config = dict(
    n_head=4,
    init_std_up=0.0551,
    init_std_down=0.0551,
    weight_decay=0.0,
    schedule='wsd',
    decay_fraction=1.0,
    decay_shape='linear',
    final_lr_fraction=0.1,
)
Each number is 500 + 40 x the weight over its row's rms, rounded and kept within 0 to 999. Layers, rows and columns count from 0. Numbers have three digits each. The size before them is the row's rms in percent of the matrix's.

# up: layer 7 MLP up, 1344x224, rms 0.0551, rows 6-185, columns 192-223
# down: layer 7 MLP down (transposed), 1344x224, rms 0.0551, rows 6-185, columns 192-223
up6 105:486542467445497495558489572467479466558507458502454515527503499478529510522538462467566456463467
down6 103:450428488510511516474534530523528532529455476416552462536460519475486508457562494478496555449521
up7 100:515531527476521478487541461508492531556495416458525531517472536473579562493579506506580510489566
down7 098:503520514480483538437452499502511457524531464472439455482589522466463526475462432461565621512481
up8 095:417495512462532433469464487507545350537487538542508483507546440460489493499480525491460462445469
down8 091:533472479527508519513499498452424537440509586494471466459523500625590477501463494434517432513509
up9 101:556475529449470499525517391459490474551503404499549451455500545585431466529613508444471481496531
down9 104:520415479575465478500476481537494537476480451489539465517534455504424481514468561511530510524515
up10 094:525478501557546511490445531496538511547522508528526447540540553427456522552513464474471519503445
down10 095:489462479558512484606470524492538511553494450468539463429549473435496445426500549491505588549507
up11 103:541458530500421545461472405506495444485505470443481464499529513520550507449550588500501514464497
down11 099:410481509476507531470484492483464437522550530522530521522578480510399496494513492511470459538571
up12 090:492450504429521571503491469510518421615517549473413486524439511471540468466477490507558497461420
down12 098:515475479547461527585433523478536534460509458447552465575584487482477412476535551466487539552413
up13 094:511485503460513527498471535477457484557459447501497430515508434484520580503440553458521504435536
down13 106:500481518485452516490504514525495495494491527535521503422495519450497502499568504454472561444450
up14 089:517508496534535478483514511520571470443549472461485501520511484480506478504456577573529475502488
down14 088:434483523533501549498554456505455502486549496476523455499507515474548598484531471557503558569508
up15 092:470557479484534473422469439602505459487596478456521480479549433459534472484493473515472521428538
down15 093:400539494455491468526562527472391492427449475536384590470466486489494482495453493528516516477536
up16 101:528495551527533523521520608591534538503496540451466513545527489443492514516561511470465521501542
down16 100:492554527555604469486526546560521519469443553486567504559469533515494502488535532547471486498526
up17 103:440467456568562418528549500547449560539549562438483550484463441458491453434511516600438445423512
down17 097:519571468544443503578498453510570486472494505421532458542432495463510551506470517440520562491528
up18 100:434471499484565504488459530516499539537497446508507416532510532530495490532444472523557486555612
down18 096:514513477502465514511553449470556518497529458498486531570447476506528467480611501440490511433557
up19 099:473577469504477477424482503453455527507485534465448537533458502497581481557508550510497439432526
down19 103:481523528479501428519492517551507495481542565476476491528553416544486479567484513561542476479485
up20 103:525509475601484409467543573480546499476504546458563471480462494511471449535525460480518417532510
down20 103:554419543482490478436547452444557518477537497512466533531473518535467399490496462530460489457507
up21 098:436503530547505432418468523538435558433538447487561422523525513521568530447484565577487453545573
down21 096:543471525455415499561488507566428481473532547473438511493464550479446506559454517450512442495459
up22 102:451470430502527531531460514535557535530501489521463435448496474509467510578562461523537441526449
down22 102:456517464415494457569380514574524541577485511522524467561499456507466461478499456552593469470483
up23 096:474466459525558451452485524486475472519507491481490480443493420466516483483574562561484503523433
down23 107:481479552571529513534530562437563481473443521488511555526517517555559544512470467446541471529577
up24 103:466512484466567472578498499438525477465512532497514563610578524509485476567539600519483504547496
down24 105:472483488476501469533534545546414531445549484461584491493568521506519508444471522507473514470494
up25 099:467471481440468437509494530452459468527450461455447474468489494570471533525497510485494502459482
down25 099:511510529486532575581497485507517483479527469517488519444484434495490502515463542413553466474564
up26 095:508501576511460490465488453507572562579454480460481457509496514485480550455473495533444420401506
down26 097:497480535539561547548494501504438557505419471502470504438531511524512454525566476512484549542442
up27 100:499502514561426532525470555519486438507490468488461426474473543580559447526450503413587501466479
down27 103:424479553476468546503545493451500525496465583500476496572472494468492606466505501556464491540528
up28 103:518488556493510487496485463480543479477453427489544516571531453508575541510489510485416486550492
down28 097:519512536543486473527451438451469513479537506505455527521476529589454505453506561483509550476538
up29 104:504489491476463478496490507518495493428515505570461505520523470405529503405490516476466477469491
down29 101:491499493481556514516433499479491511511534470504496519482501523603515498546528483537451478474459
up30 098:471466466469555469488464562452498505490506512443466489479508512480506508469450525554521460451528
down30 100:493512463463505496467501454525489520481496518566535469573477491504490518476527538527534547502518
up31 099:525466487493481417448495434473578542464544505510509503449520509434510567509561478482545533502520
down31 103:550445545532551557514514450521506490521482489479454460520485499459479475552559462475453507506479
up32 098:508536515441530438509484506501562576519479577509474494487513531557516418467473491519471495517533
down32 098:538476468518446538504515527476459491502490494463484488475433520485512496524515452447538483459524
up33 102:597535472525547593559456555473536565545450497481499509491530462505543520524540457452480471558531
down33 097:476525456530541514476518518451499499483481525507419551475497486488484497461460505451512543493468
up34 097:510497480430429578470487493519515515524501485468516462463507512484507534452492495572573568571459
down34 098:486466490481492455525447508434520457516503520508464471473487551505471560498550516535418516423609
up35 107:502481482431419454492587495499468497547511480463466520502411550543479469503492512520530525506543
down35 103:464489508416543566534479552514476486517525571479516475517546559517530600510447527542386473501541
up36 107:502534515545497523489551503493534495563553483480556563497495534483533527488532485553540489539544
down36 102:544514501581580459495458501558554555456514484517550377503448509464517525447496428492524497447509
up37 098:455400513509489486538474505492449447504556509478471396543482566539547510533497551499432524507533
down37 105:523586490541503498501467551473450461507470489498461502481469418535491579513494516436517465511505
up38 097:570488529521424450458504451445541536497535478475551549436509473464510438502477480457547469503482
down38 100:518495559526470467457475518518487505508540543511476569501452512484449508456560536534513512491472
up39 106:499544501492523527523433428557530457489526562535445563478524467442525532437523468461536553569590
down39 107:447513450441536434538515477449503559513473440428495467447477488534600495402504551498554461555495
up40 105:570531512529482590452493462563481525469543451508481512491468459471443422486465508559540543482542
down40 110:513492530431560513527580548421430442496481504450512538508476518437536517506493424493443506488476
up41 093:527443585460517571510463596549571552477492493541483553504549522508495454514629440544530420513489
down41 099:469446463485460460465445462480483523544509468471462421499348510514461521497514539520500543548451
up42 101:505544551465500488455546452477465613488564486425503564474491425437461490492525508556496450450467
down42 094:511479499516500589535502455461475546542502510511483559567511494490537505475486516455524533515502
up43 104:516443443502475484457496499543509493515461505476497540474491465472542510593502483577497433501530
down43 105:536524546488504494532545465478563455535483519535481520510486503478578489483439407513485419519507
up44 098:481539471520510488483443433501555516496515513493521532459564532500483405463495438597485458478519
down44 103:571523483445564551450513507516542541524442513609558501563581447505489533508514510429502479511473
up45 109:500483514501409522560535466557516534489507565486484480600501492512497504499518476580499500491553
down45 114:544536485447473488513489465491530561454547583543482520529506448426507510553512549520541611464515
up46 101:496473512535487393503537497523472425507517507487539487472523508504525562448580439500563507524451
down46 099:501512454420499517505534482463551575553503584494455428481432505433476470518557529536498448504498
up47 107:485579426408501431465517440448445482492467525507458487517460506503555458511540486533521489443556
down47 083:564460501506536487527477483482454556442541510445449439538507471500476457504510542449490484510471
up48 104:491448514538492468440455470504518529484404565522533485519512535470466455484571535553532429551484
down48 109:515510472529560536571511520524555460510489569484485399543429552504472443486409481503513542477507
up49 098:508551461443496476494523447415520532446491474496484507487514532479462510562509505469465462555455
down49 101:531526497448478535614527610535573513540585476438486478498490466444456527434502480538501527565500
up50 102:515450526512480399473482520520445444509517424448455452492517507514476474566538527515490480450494
down50 102:516498455510526506468477489507453539428449526367603518463506422576487477512424481510512476480485
up51 094:491487484509446461508474475483462479514522572460490538549487521474451453568516503487516499498539
down51 102:494539564512519526511433485538562480504479478518465543492545479524528487492506550542516450493480
up52 094:548539452449489404457512519467556486477456558535501507496515474450586495511603552519475485528545
down52 097:515509535432542505514569481429432563537448472483488506554496495449452522493533405514458390459474
up53 100:472517559473474530551550482482515522517441530441465520453462587513462532439511517494440440482475
down53 098:579515492447542497531469555492527412513422533548527413500468531491450443495471478548431397497489
up54 100:553436482482505514405501545519553523506488616418468560542452518448475458516454494490516575469520
down54 104:600506555485494519506449515510510448529504496588562508445512407505553417498566539458494539573485
up55 096:549499484525543476540450467462574498437515456514537442567493549481473568503547476492540464497528
down55 100:507499560514471507441536538478453449560511495497454501546535553444544499580502503535413487458507
up56 096:568545490481565541486546476440464503598456475466479496536547455522563472537495437511514547561538
down56 100:518470542483522469561510495496512538460520488510552441547452494544510519480581517564406472458492
up57 095:490504480530511540511504456539531544450466513478433489472501457434523532455500501553512465517489
down57 103:500548499426546457508495437505473482460476531438478511500419508497545500465533550497498443412520
up58 101:496453546468498447538410464520499529465510405475498454514539477488490491494500507442555533591530
down58 100:489493556477561475480476470519392485510527495483457489501563449467536512457513536489519466473500
up59 100:557514479520504472450560520464487475558472539460530515500507473479565479515502468526508378518446
down59 102:456571502487493522526515519471504510494538412498476544529516523511462422534474455522525508475483
up60 111:497525509494484467483521510445547527557500565479476501492501435588549495497520514462485499447520
down60 102:516509464480460558468518546501517474510463525478535557485399559480492532461537529503403495491491
up61 103:534538517525509531549509457488556495573542580514556480532456553563449542561537523503517542491447
down61 091:442556535539490566425456489558452466484487445454508542490542456513499518561489517492432467442467
up62 094:508467494497555424464510481489557464567563546497475536495514564479474530447511518504480544439486
down62 089:398492402441592556456491493447462521471468522519486501508512442540550473554431522482423471488447
up63 098:568493438514487486577479529461444473476525499441509580462507510447497489483518486496473472524402
down63 100:516472516473552581438489462522455564473456487482499517407549487488474542519450538466539505479519
up64 102:525490510487460507464472529475489481553509475519491559524513458521477548506530448434464493576556
down64 101:473506419514513472511544486512486549473497513536504546469492533467494541535490444551520531449461
up65 099:499471463566492521486476540480477505528525571488383457505547492458543517431519517486504500530531
down65 103:482539532493534446453537560507395532408492495510519483501524509492500518539479533640396461477485
up66 104:450541546488458502461506488439532542523542508459497458491536607568418492527538471517512533513495
down66 103:542450525499538506509504486506550443446462523456498467551514466507527524533471505463547493575447
up67 102:462476439564435497548530441488539538519515486459502462488517505494518515460511480444470480488503
down67 105:493461512554520512472514479442575557517437502447529498498530464600457506487537522517517546438480
up68 089:485464508477472468457555475509504478510465460523544464494484542470506519478528474506499509508492
down68 087:496551497560588448541489494469459502519523499592585484494458478473505468488474464468435531460513
up69 100:524482500441521484437457452593492458476513546428505549554492459442497561485545520556582494538581
down69 099:479479542442475486549511540457537502458579423572401520521492552544456551557518565435515505499559
up70 100:468492517556453447512470499520517471515459454591555487502515464466521610403445470539447508551486
down70 106:490520503469494476529444466542506520488495443477524530562542505483510493554504542477521432500506
up71 092:466467472438501490431444524483459445501531541512528493490460503492529490485534550465520545537525
down71 098:539498459540522541486548503511528513530488524449459540489455533488483554535510430484516576488502
up72 100:492523487523528423487502481432536408528504465521514445421479467500504466482479538436550514490515
down72 098:549469516440502498577479520504501540554561555475478557499428544514424497533546505497491459534528
up73 097:545460475522498555487477484430522545463516453544522575552568493530552519556460545434547451596443
down73 101:527554531463578531487534479446565605463503527498496452518505489472543542458476548555550514505504
up74 099:496526506512539484406529498473502477577499495530468462535526483465504401506519549477505591575489
down74 106:557523543447486446478516508549522497504454433531459445481530486503493506476471502487500487486518
up75 094:408518456484497463436458519487459495543556529433508521483504556501498502432536476532420539496538
down75 096:471424497553521472522527528454473455470488495457401494546566532466538506522479505493558457473493
up76 122:485458456482464541553526503486536449503541538484483479554516454485521538570488466443425523541477
down76 089:439469549500458519517487457509500439489547465541447460498456532507458503484502435499437525484501
up77 099:481425499462511489487475523482515530481536536540468515544515513555511428532529506508546594517532
down77 098:570549447495481511504536499463564440497538499501478480488494512498514553495484477495489486514533
up78 100:484515499463497510504507536510521497596489509476497479460380476481553515519455569555495426424461
down78 093:507476492505458482520521512526467429495553504477478495441452505464459497459560510504531476538585
up79 096:532553492505500545491501417496460549469515474477518555514580501489518561494467504549460469545468
down79 099:522523461503396520518549456492459466488473498454485440452525551442554423550514527470459517518498
up80 105:495531454512564521544561442503468468524515451500502512469534446560471521541503524486429422495539
down80 097:514541531535560576478458437520577513500484531423489526476560512492455467529534435520523545516496
up81 093:529441477439553486472419432527568455484526539490499477451505495472545517537446493556469576488524
down81 099:493580483526455484474530524541485517521460497485455467440495463488540516545560506509572454477483
up82 098:548503517552495493492436541546508521442482533471482449500529502506506511483541504448483520583455
down82 099:569529533444524524524583544494456484449446517549507467451447545565506466511500499529557510549507
up83 098:515457548505519473526464536452508507421493514509492515446510493526558550432464471508414468515562
down83 090:484505473499558542478445482465512471490517535480518519564568526495514521439489461468527490474535
up84 097:447461477486428487525444445491480531511503479515532438459460519485515447454469479510511499475468
down84 095:543530527508526456520512492444439516509487585488514480483512504502541546546545492497531454463466
up85 100:547412503472564492541531527507502511498502458522476370405444467520493522520517503549485546423445
down85 102:532453482418506537555553480530470517473460407496460490452499419478496511499471449502538432528502
up86 092:484435443510407607495426569505536461511530485450468521492506520495513470543501481416511531446541
down86 095:410502494524406467499426432510497561502529466534465520459489500512471433481560511465512503508520
up87 101:526435467496488515548451497530510474472534574405519443462571529503533551546482565473461504507548
down87 103:583483484461469461502444507479558512476533423494457469497478559497502554556495551439483496442422
up88 092:416491493455542481504544485512559513567485479479484436495464487456489479530520553491479434481507
down88 097:570484507576486457424473458467432494489513511503556529557496599537504490495482508509478553453408
up89 106:486473498483501471492429478503544521410485487532491482440521564396514552496438455493511467470484
down89 107:511484496515492564550485536525514471574478377449504498477571576483428441422539469520503550439452
up90 096:506485473571525530493547534517508399556470520530488451507484535445542520584493486416502494551487
down90 098:511473553470555489540439465471533543473518478567497542537569529516553480456481507516473476507531
up91 099:600511503556459450576425502504426533510509466538540524525473466430480514451530502495510513482529
down91 106:546468431482535478599457590574438511493492557528446488527506507460534430523456429484465431441510
up92 095:510517483468477444485506478561528509461499524503491595569469474492433428478527578546509453529530
down92 095:526464533481610422436481576513496479405526478501541535446531531513470529497456524422569528456581
up93 099:539527419542494516491447555521490534480525467519467501473427528483455489486510530472470503502460
down93 109:435473484440501537438529559582463475551528578518516548435532487510515447468558496517531488471484
up94 096:496526512507490536471492545501533432472526490499474566453470497421488509423508580556477478561487
down94 103:499550542509429470509479498584492474522566489484532481522544482496480447582491459447482478494567
up95 098:589502470494412390479514476493439438466489520377463426461512444437440488534535523518488438480512
down95 097:480514590475575461519544438514515542471499461506481549482503517529485479555467480471500498514507
up96 090:524526464504507486512425524474494603549495517485536457501475478563524506535521410458485555516554
down96 089:492490531527377530537486512482515438483521549511572517525424482562516505504428479443514480446469
up97 094:455459505486376396560502541478439502489512541462497507518479551512491547498517557519558514509618
down97 098:437526496421470480519516477524564508558541518478503484424446521470454463537554508522472424490538
up98 103:466484480462467497457504440486463600491502469503496507416480514492508499536506480526532483483406
down98 105:491532486513487517554437478514558552561511575477528516559592541504451456536482528458544476502514
up99 101:570482470504500458535469411524555538470478534477514483467499445541504467499510493495505493537507
down99 103:519559395543551531464449488533470472540538596522525529449550538414573447517502525434500561513496
up100 099:564473578539498436533552461524492447498502464500442485461512552491541596500485477504481502480506
down100 095:519549480544580454465488509466531465563510556530537467557470485497501490562395506464529495521473
up101 097:470447507480517517526534478554497552587533471494509556472489554421493481500452454482554549478519
down101 107:539543518474501530491511509465577498548551464490441548456449570487434416537560440570417508518506
up102 095:525507406461488455549463534522461529500549497431452433487524490480481548476460475512540511485495
down102 092:521497582501479503437429456506532459465498524569497454505485515462542442512490487519455415475517
up103 094:556492512475515413512551453552536479534508483459461428498486543520450548498513430472410445447556
down103 100:510541503533495523553450467556553460513469533550524472521490565549552507479540468532482486555504
up104 099:460482442463514549487493496519519498598458449468537461435478542521453579400494487505523511483473
down104 100:495518547493505550540544502516556499414463546529490556477391528485480455544485541529458605469467
up105 095:448493582503485560546475506470514455559525445453526499529484402544468496464487465488491481531484
down105 094:428405492559498475461491499521469432441524515511532535415491508410548534567503459509484484543590
up106 096:504520487536471537496471463488449473473497438536427552534503551550525490480508479540464477525411
down106 096:471399478521516530552517379528476455512465530495465459534532453533528471546494509517544496476493
up107 100:512543519481529512491518532443498419478542500480516487452486441477515508432486507506533519534519
down107 093:547526567526481549474481514541531523524490548503507497445479538548467470527502472431445474413515
up108 103:441435389532448498470491524503451536548533528516494550461449592494501583517467539469518445556556
down108 098:453497527569446498418467474570479527465556542463456527393539484522520476511423463534506505496461
up109 105:499512496517520451488560547520557509501496449501495467505515486489524517476503462548470417496542
down109 106:557529508503525511532446457525485542541510557607498487584490386508478521539459492536440528554515
up110 106:481402426491466508464454572451428526569502463526514458465485476518558510513555569476487532545492
down110 106:479490505503435453472462506515541610473519518513502519428492517551487497429461578447528600398490
up111 099:526451489505471604556474428543453480573433543539437524467481498617493534472545439487512441496424
down111 103:478523450414512494443530492512504520427484496409563496453533543436452412530504559486496548498437
up112 102:521481466471511454514490482467570523414445482469493453485487479526544453538493517528523524556434
down112 104:426418506515455536444526512441436459474523476455526473456531466526509486516469526445535544478472
up113 093:508515481493538500537490499516487540538518474503520507553550483457529465505540535465449581507520
down113 095:481501504474502478486563428523523490525488591515465395480500541503460505525443477540569465489434
up114 106:472457437574500518506606530474558589543557551486475499527531494597495490463535519476473447476530
down114 108:472557474490582506509466509530504443428505531439506560388500547489505521547521493459509397482533
up115 104:564485500534480505473466559429512496466501512458459512466506503501531493553504488552559514520493
down115 107:498568488599511500501469561571494523512496542494483502478510527511534509570481479564468572515459
up116 102:510488557480477496504537514457513503574449514520472494483497537466474519497440544417494493580458
down116 103:534582463479530490477516533554555506487477487473497457531488433482487541470438536520443411456474
up117 104:543494410493514469521435524579585518489537445482474576491511503495465499510459476378532478423490
down117 105:520465516441461431533547578495469475461498497550517460541516548532525509501533508505538453482484
up118 110:417445469469430477430506467522558476398475540480486441463531564444514467554503455461459507509603
down118 100:564463501497495471545529465526477484483561493458462501498536518457475439559522463567431457476501
up119 104:522475452500480459531520469449529500528473543483538510473475452367482519474558456454378557518553
down119 103:417464566467565531506521485525437465450470443467515434556480456531512441525527562530510530466541
up120 093:473517536492560555475512487496483437532532474398416505478522552523474480460470506520515531477494
down120 097:459497479489531459488442523477495515461533583523483496462493516591563507435465449525517578485508
up121 087:490502530506419560480495442535466488525519537517457502539568496494496467523456488535477504510540
down121 093:478486459505509425426536543450519477495439444485570450508484508529453470484473471538480463478489
up122 096:561530522580491562560503473538520482522493498494472501497502556457500501578576519453484537565489
down122 095:496518458481495493499432503474539503456572514560472467487487542520458533476494504520521546571481
up123 100:499519487482507599475465479539450474501529497470515511551482475432495469438526585366627500532510
down123 105:535492501551599467543522516401543482470518405525501528484521564476501450524505572512492560486531
up124 098:498513478459495515504517446483505518562514432508509477512501518500572518558512580536481487520480
down124 097:453503485461482485513482537545510486445461461503487504490489521542489548473538444518560524527358
up125 098:507476510485461565491527571539525493483445472569603492504505527495482546463578523509467399573453
down125 101:481522517469509452476438550537484479561524461477458460513453526546525463535473466440534514535467
up126 101:501529471477498537529427465437487439485549560480461436434513427505414503429521456526464395510435
down126 102:523543440556461458571517549475517539494489495472490571463575498503550476501407490444486467430470
up127 096:485511504503542477448504487483523487536487492441504487494471430536540528491489409512427499457441
down127 103:543479460511527541496472490473490566531524504451503470429529462360420573499548462505420453477536
up128 102:446550506471460480494460505506483513441485487495499545455544501445506434577543539554516512519478
down128 103:501487503532481443492507541458527497477508505536473526605451451447529467479431430442484421507543
up129 101:568475485514538541517500454467479482524498542453507489542469517414468553494501512517477508554476
down129 102:468532563471534506493468490512450477534476442540524501511484509475461451484491465456535516440570
up130 096:433556489534476449565483493492504506532462582534516506543438506522497484489489466473564440539493
down130 099:511536495463514500507511505456524573461461438514510528504517546504448507479360462522495512499516
up131 102:561518546513459495512499547464542506612519518410538519544495536528540504558491471535498396479454
down131 100:529498534512443486574469506457483453483484482535518474546532600499467532463485497545528531561502
up132 097:499476428465531449440547517367569467543542491534519542489463536485504495484560497458555516473462
down132 098:440502471488489491530505527544516499466526560585528548502524568515505437494490524501445537547599
up133 104:513625493551479492470483525512550533470527493488581493470587564547540507508449529499522483455493
down133 100:507488532470496519461502451542464466443428472432562471537435433484471565463526463527622431495513
up134 103:520483506470482542484626437492525434474550500435530484523507511565523514601530505518495460517559
down134 102:511519500481480465489480533484519519455463492492575610522471542405518464493471487487488469514494
up135 097:484526544416591517536502425534464548489505500497504515497512444527513465514543576475502519450461
down135 102:456536484499525458495421537506438524415473515527482512504541509516491547523500504525483472562500
up136 104:458499426427515468499532571484538425533487499487540492519489557486486558410441520452519410389503
down136 098:431533484541562525494536492540466446475474605520540450476455458509496485535465453520494494523516
up137 097:531531485497518449514573426504504503481525596458495498482500518585490475516479514521432505514498
down137 099:560521546623451555575511531487564547475510514501588533476489517516545484547491577418430447554536
up138 100:497468514540543430536493530470522515553513541505492485506446486481460549534504449460560494504481
down138 104:459448499484510546550512543542575576498518570483450469568487429558570587480464552506461508576533
up139 102:552498502533558477467524555486557525552614598521543552525529506493535468588493480458485502523509
down139 109:540447444458543583545490528459482503498503510505463467467518524549585440476538433550504507485476
up140 100:564549444440489546419502440522473570507466478472497554467526494470550454482495469485441523474533
down140 097:456501522578546518579453507497439533479525556512518477501542446520521507532506432460448548533494
up141 099:519454509547502507443475539457605483503516437462566473488468589526458573537450489509504541491484
down141 101:514466524549539501468497508482499532532529519598490507481466423590522505503469511493475493530485
up142 101:492555446487515499556524503559480431511529488494462521556477477558515538489522467481551469536485
down142 107:454577507572548476519480443521469392486493496453481549470521465502499489517423486466520479454546
up143 097:474472469445529535444472467460457459531506517490469573474456482457512431519542458511517492440462
down143 102:518511493476529499550537513553486467479455465483521479471546485515487550481538558409522466493543
up144 098:511541494538522463491438468520497540512491452541495498440510525499519472516542556499491558516476
down144 092:456401463522470563498484506531493437498516507497588506497528516432540510582574523528535488504498
up145 095:486471482397555494437575501452523482474495519533527500587540546436525466514478503451436466469533
down145 096:468527636534522540510441516520436539527530459500490522451478492523463478553565559425486446508529
up146 104:471505486456487449503485524507530552532541455489470492506494523475481502503504468588523506454461
down146 107:452532523406469492458481509516433499517481512542500515528582494515584529516499466498498490502502
up147 096:507416507479586461513493504540504490446455500502446456489455473487501478536524564503461562474482
down147 097:526540496480478451604470499393511429482522467472538435504548506523475520515472513417425556479503
up148 102:486473445539445518467474442509477458455540515533444497457502450444460511482493530503503570443457
down148 107:507505474506498507502560530520492508441529480564526478490485486515448542474536446506506470467474
up149 100:460437474476501537454457486461485491490482495506554481449444521452514521510488481518543551469471
down149 103:490565450444493554485510503506545461538427509541523526526431537453551546529417430541531458542439
up150 099:536473496521533453521489475466453500443468516477541535464570566553539439462560469591502473510513
down150 101:432454545507447503492524497539532560452486504423486496501446493411524461460508548482461468543504
up151 105:522530517474450524475518509474566545524581553452479533517494544510513495535460571456558535479430
down151 090:444476590482485491478443484548462477502514468515564593542493548461516511546464516510520471576425
up152 100:474499543499480576586556491470586500547559536477523480467484503558495507455518446487496521498491
down152 101:461494607588527492489468482562518493452540429537456535597453456517531548509584472487444517479510
up153 100:512479474539523497616464489519533498526491525501457464444362479515478430453484561565553442509542
down153 101:537485548531493454525541464457519462548450473525476487535469492532470495493530553580524510488437
up154 102:458424413473530475488511585524510594432540531462493539463515541464479526466464457570478509491523
down154 097:507516497468486508525473509552488493436504516552512562604437555548501516482494514456508597559527
up155 096:493527449494472459544505485510505468543526487464574466506577502502488530473499531474552450561516
down155 099:476574516514575489486484452453444520504495512531469494507516557478407464462538479538554501446491
up156 100:458455488551497538487515514496553523446434508489536517489497488501569445491522462525446533415518
down156 093:520483553470541435505501446462524420552570513576511520471547487538549496574558487463464522634513
up157 100:488418505536502499455502538477486531449560468579451469507581591567491531575480497516502532485556
down157 099:480476504470537541522503474440471429526379503446544458541468455494506583493507499519560528472493
up158 100:517514483514498454496517505448558516547559466566507442435443438528520531505514472597535512473614
down158 104:496498475535511419488483432543585473448460488499479539597505520487496455559453508453474437514501
up159 100:482482477579498483498474551518529421473523455528548560490504455507531538441435481487490501476548
down159 107:474511454442598476465545491453540461493517508519513474457548552583491506489466434486559445499504
up160 107:478497553452385544595502497547536514503528486540489497500538493560517464465494513496443529579494
down160 111:563471464504449481494452506518536517496543460550433422560595527492456459470523436490452423457532
up161 098:467505556470511454520465482461493463480555561464439530496514458532557420455486490566515531574555
down161 096:508463487546456603467499526450523560469465503574558484513481504543515510538485469503482492531463
up162 102:468458450459529451518496529483447502488541504503448522478491436464533538505479485464544520539551
down162 103:565586430442517537505566532491537455491556472504502532467530465517526490514477456497469467490466
up163 094:443459494458424520444540521604508511457567392481425514399492497502526525486523463419499472514522
down163 092:454437500507528539497505511447515493518493520480441500468505458540530501506488542524533488499573
up164 098:619470451469503441538484500486507493522550537550520516545461496479500535469472460507523466459496
down164 088:572534498476517471482568471469465562478532506532443519515496544454539509583551533483485509495539
up165 102:469478480464462547478482428479520544525462531485491466436513536525503479531474507442530583497550
down165 098:422579476502504486445500539535500497523505415510525537512537469448466479470421477561614516521498
up166 103:538512454543511467444505534566488481453548450499494556492523528508572457472507501479510449448476
down166 102:518525476486520448427528527549468470486477487507506548530476435416496469464447543555486528502565
up167 092:481533497519500529518444452490503447513486539463482548425480533484534458462502502534537511499451
down167 100:532438560469474527594508473559495473440504480498511545418414476518464485563550564486520490487540
up168 096:437538508538537517529392531536525523576447504504518460576459500460491426506498464491579500455531
down168 093:489534537499477499534466514432485503454532541533532524568478525523565525509528557636524479510510
up169 109:485450483535447542459503534505479565587503499519525538525535541464590498543427556525439464482480
down169 109:460536508469525543531589538486519504490530481478494478468469543460511545503480458392505489545414
up170 098:463527500481528494456498505554549494449515512440492484453517511502509527562437470448581454472563
down170 105:530536509426538516526487526444536525533490527478534538482516458447532660521498456530537584559563
up171 105:511522493467534500552494432573508537458543427472544460561530486481525491506492512518511487458506
down171 078:508498561560481574541539489588473524571471503523481485543465561531497475538407490543506525497535
up172 103:434478430485530494488502514543515548422467451548520445474454479572478542491499560413513525452442
down172 103:463510564527454445518531456519452503545445447440525553553488539475479468509510444456444495513507
up173 102:459572464507476509506474500470458488556516513506416464537505498472564514468560499467453499484502
down173 079:550491482528509509525538463480493471452534512495520439479445508545397479433462499486537516430576
up174 112:529456500521540455446498438497546559481510459466555523453483485452516435454480498426530507483498
down174 101:511507473510501519486531449537509481490428494499533480366488511515449535532489456537463469514468
up175 097:471455489440482490489432463501535518432457526445474505461536480445477503467553497453418584473479
down175 104:492486458488496564477507498486510507549529463530565533519531521495549469429511525524451441480574
up176 098:363489549526469472480507499476469489564531480571549440466491549524588514458459484533481435507477
down176 101:478538517450513491483498466543504494465633465456472550553593472544494545456562493477559528454499
up177 094:604502433474508520486446499501512531498573488493529593463467525470506460528463528554486467556463
down177 096:483581527543490569469488489465502477464581487481462518613474487526465535491535524486482566506522
up178 096:438504431423484481528494499526552561513467451514529470467508478461539472583556541474494471547529
down178 090:513522484506513490492542540515457556552604545516489504510539482513494541477473421573523514487480
up179 105:455530560445471489493514529471488543520529496510455495496517487525505555538555516449519432419365
down179 082:488530539495516467521523444470534514400511529464470540495480534509486555542456597527541552468532
up180 094:558436512441489459469496478474579542575516509471517533439485499470480516550555506469466474471548
down180 092:504465457517446544427469461449456569450529489475453539472514485504485451498527487491399493529534
up181 096:482436552457453540496554485547534480515480529476485541539513545594555524481442487528543467470484
down181 100:516493501499508431476561641565494475528456499510424472553536494467568468471493530452482517476485
up182 102:473521486557410552461492457479580509479494447547539523551473484601534543500504483505542416531528
down182 109:513496566605453481520528477493513437470501499480463411456535514561456517463599440482504491483498
up183 101:509513468478519518483482451507439527485513492532417488488432545509494456495450547495563517621528
down183 097:420475476480488551526409453500489421513426587597500489498531517512477533486539492465523501596451
up184 097:469503558559474547504531507549550556531434472566499491506508516452534491466473535418548469531549
down184 105:430577543506472536495505494468541506505440476496477489519567514368548479482509417460465512531506
up185 105:471508445558501526447496533492506488509445476461559495492451495503531461475501483496574555525501
down185 105:488529560584509510486535464513531556499490534440528559504468532585391530500465492434564530494514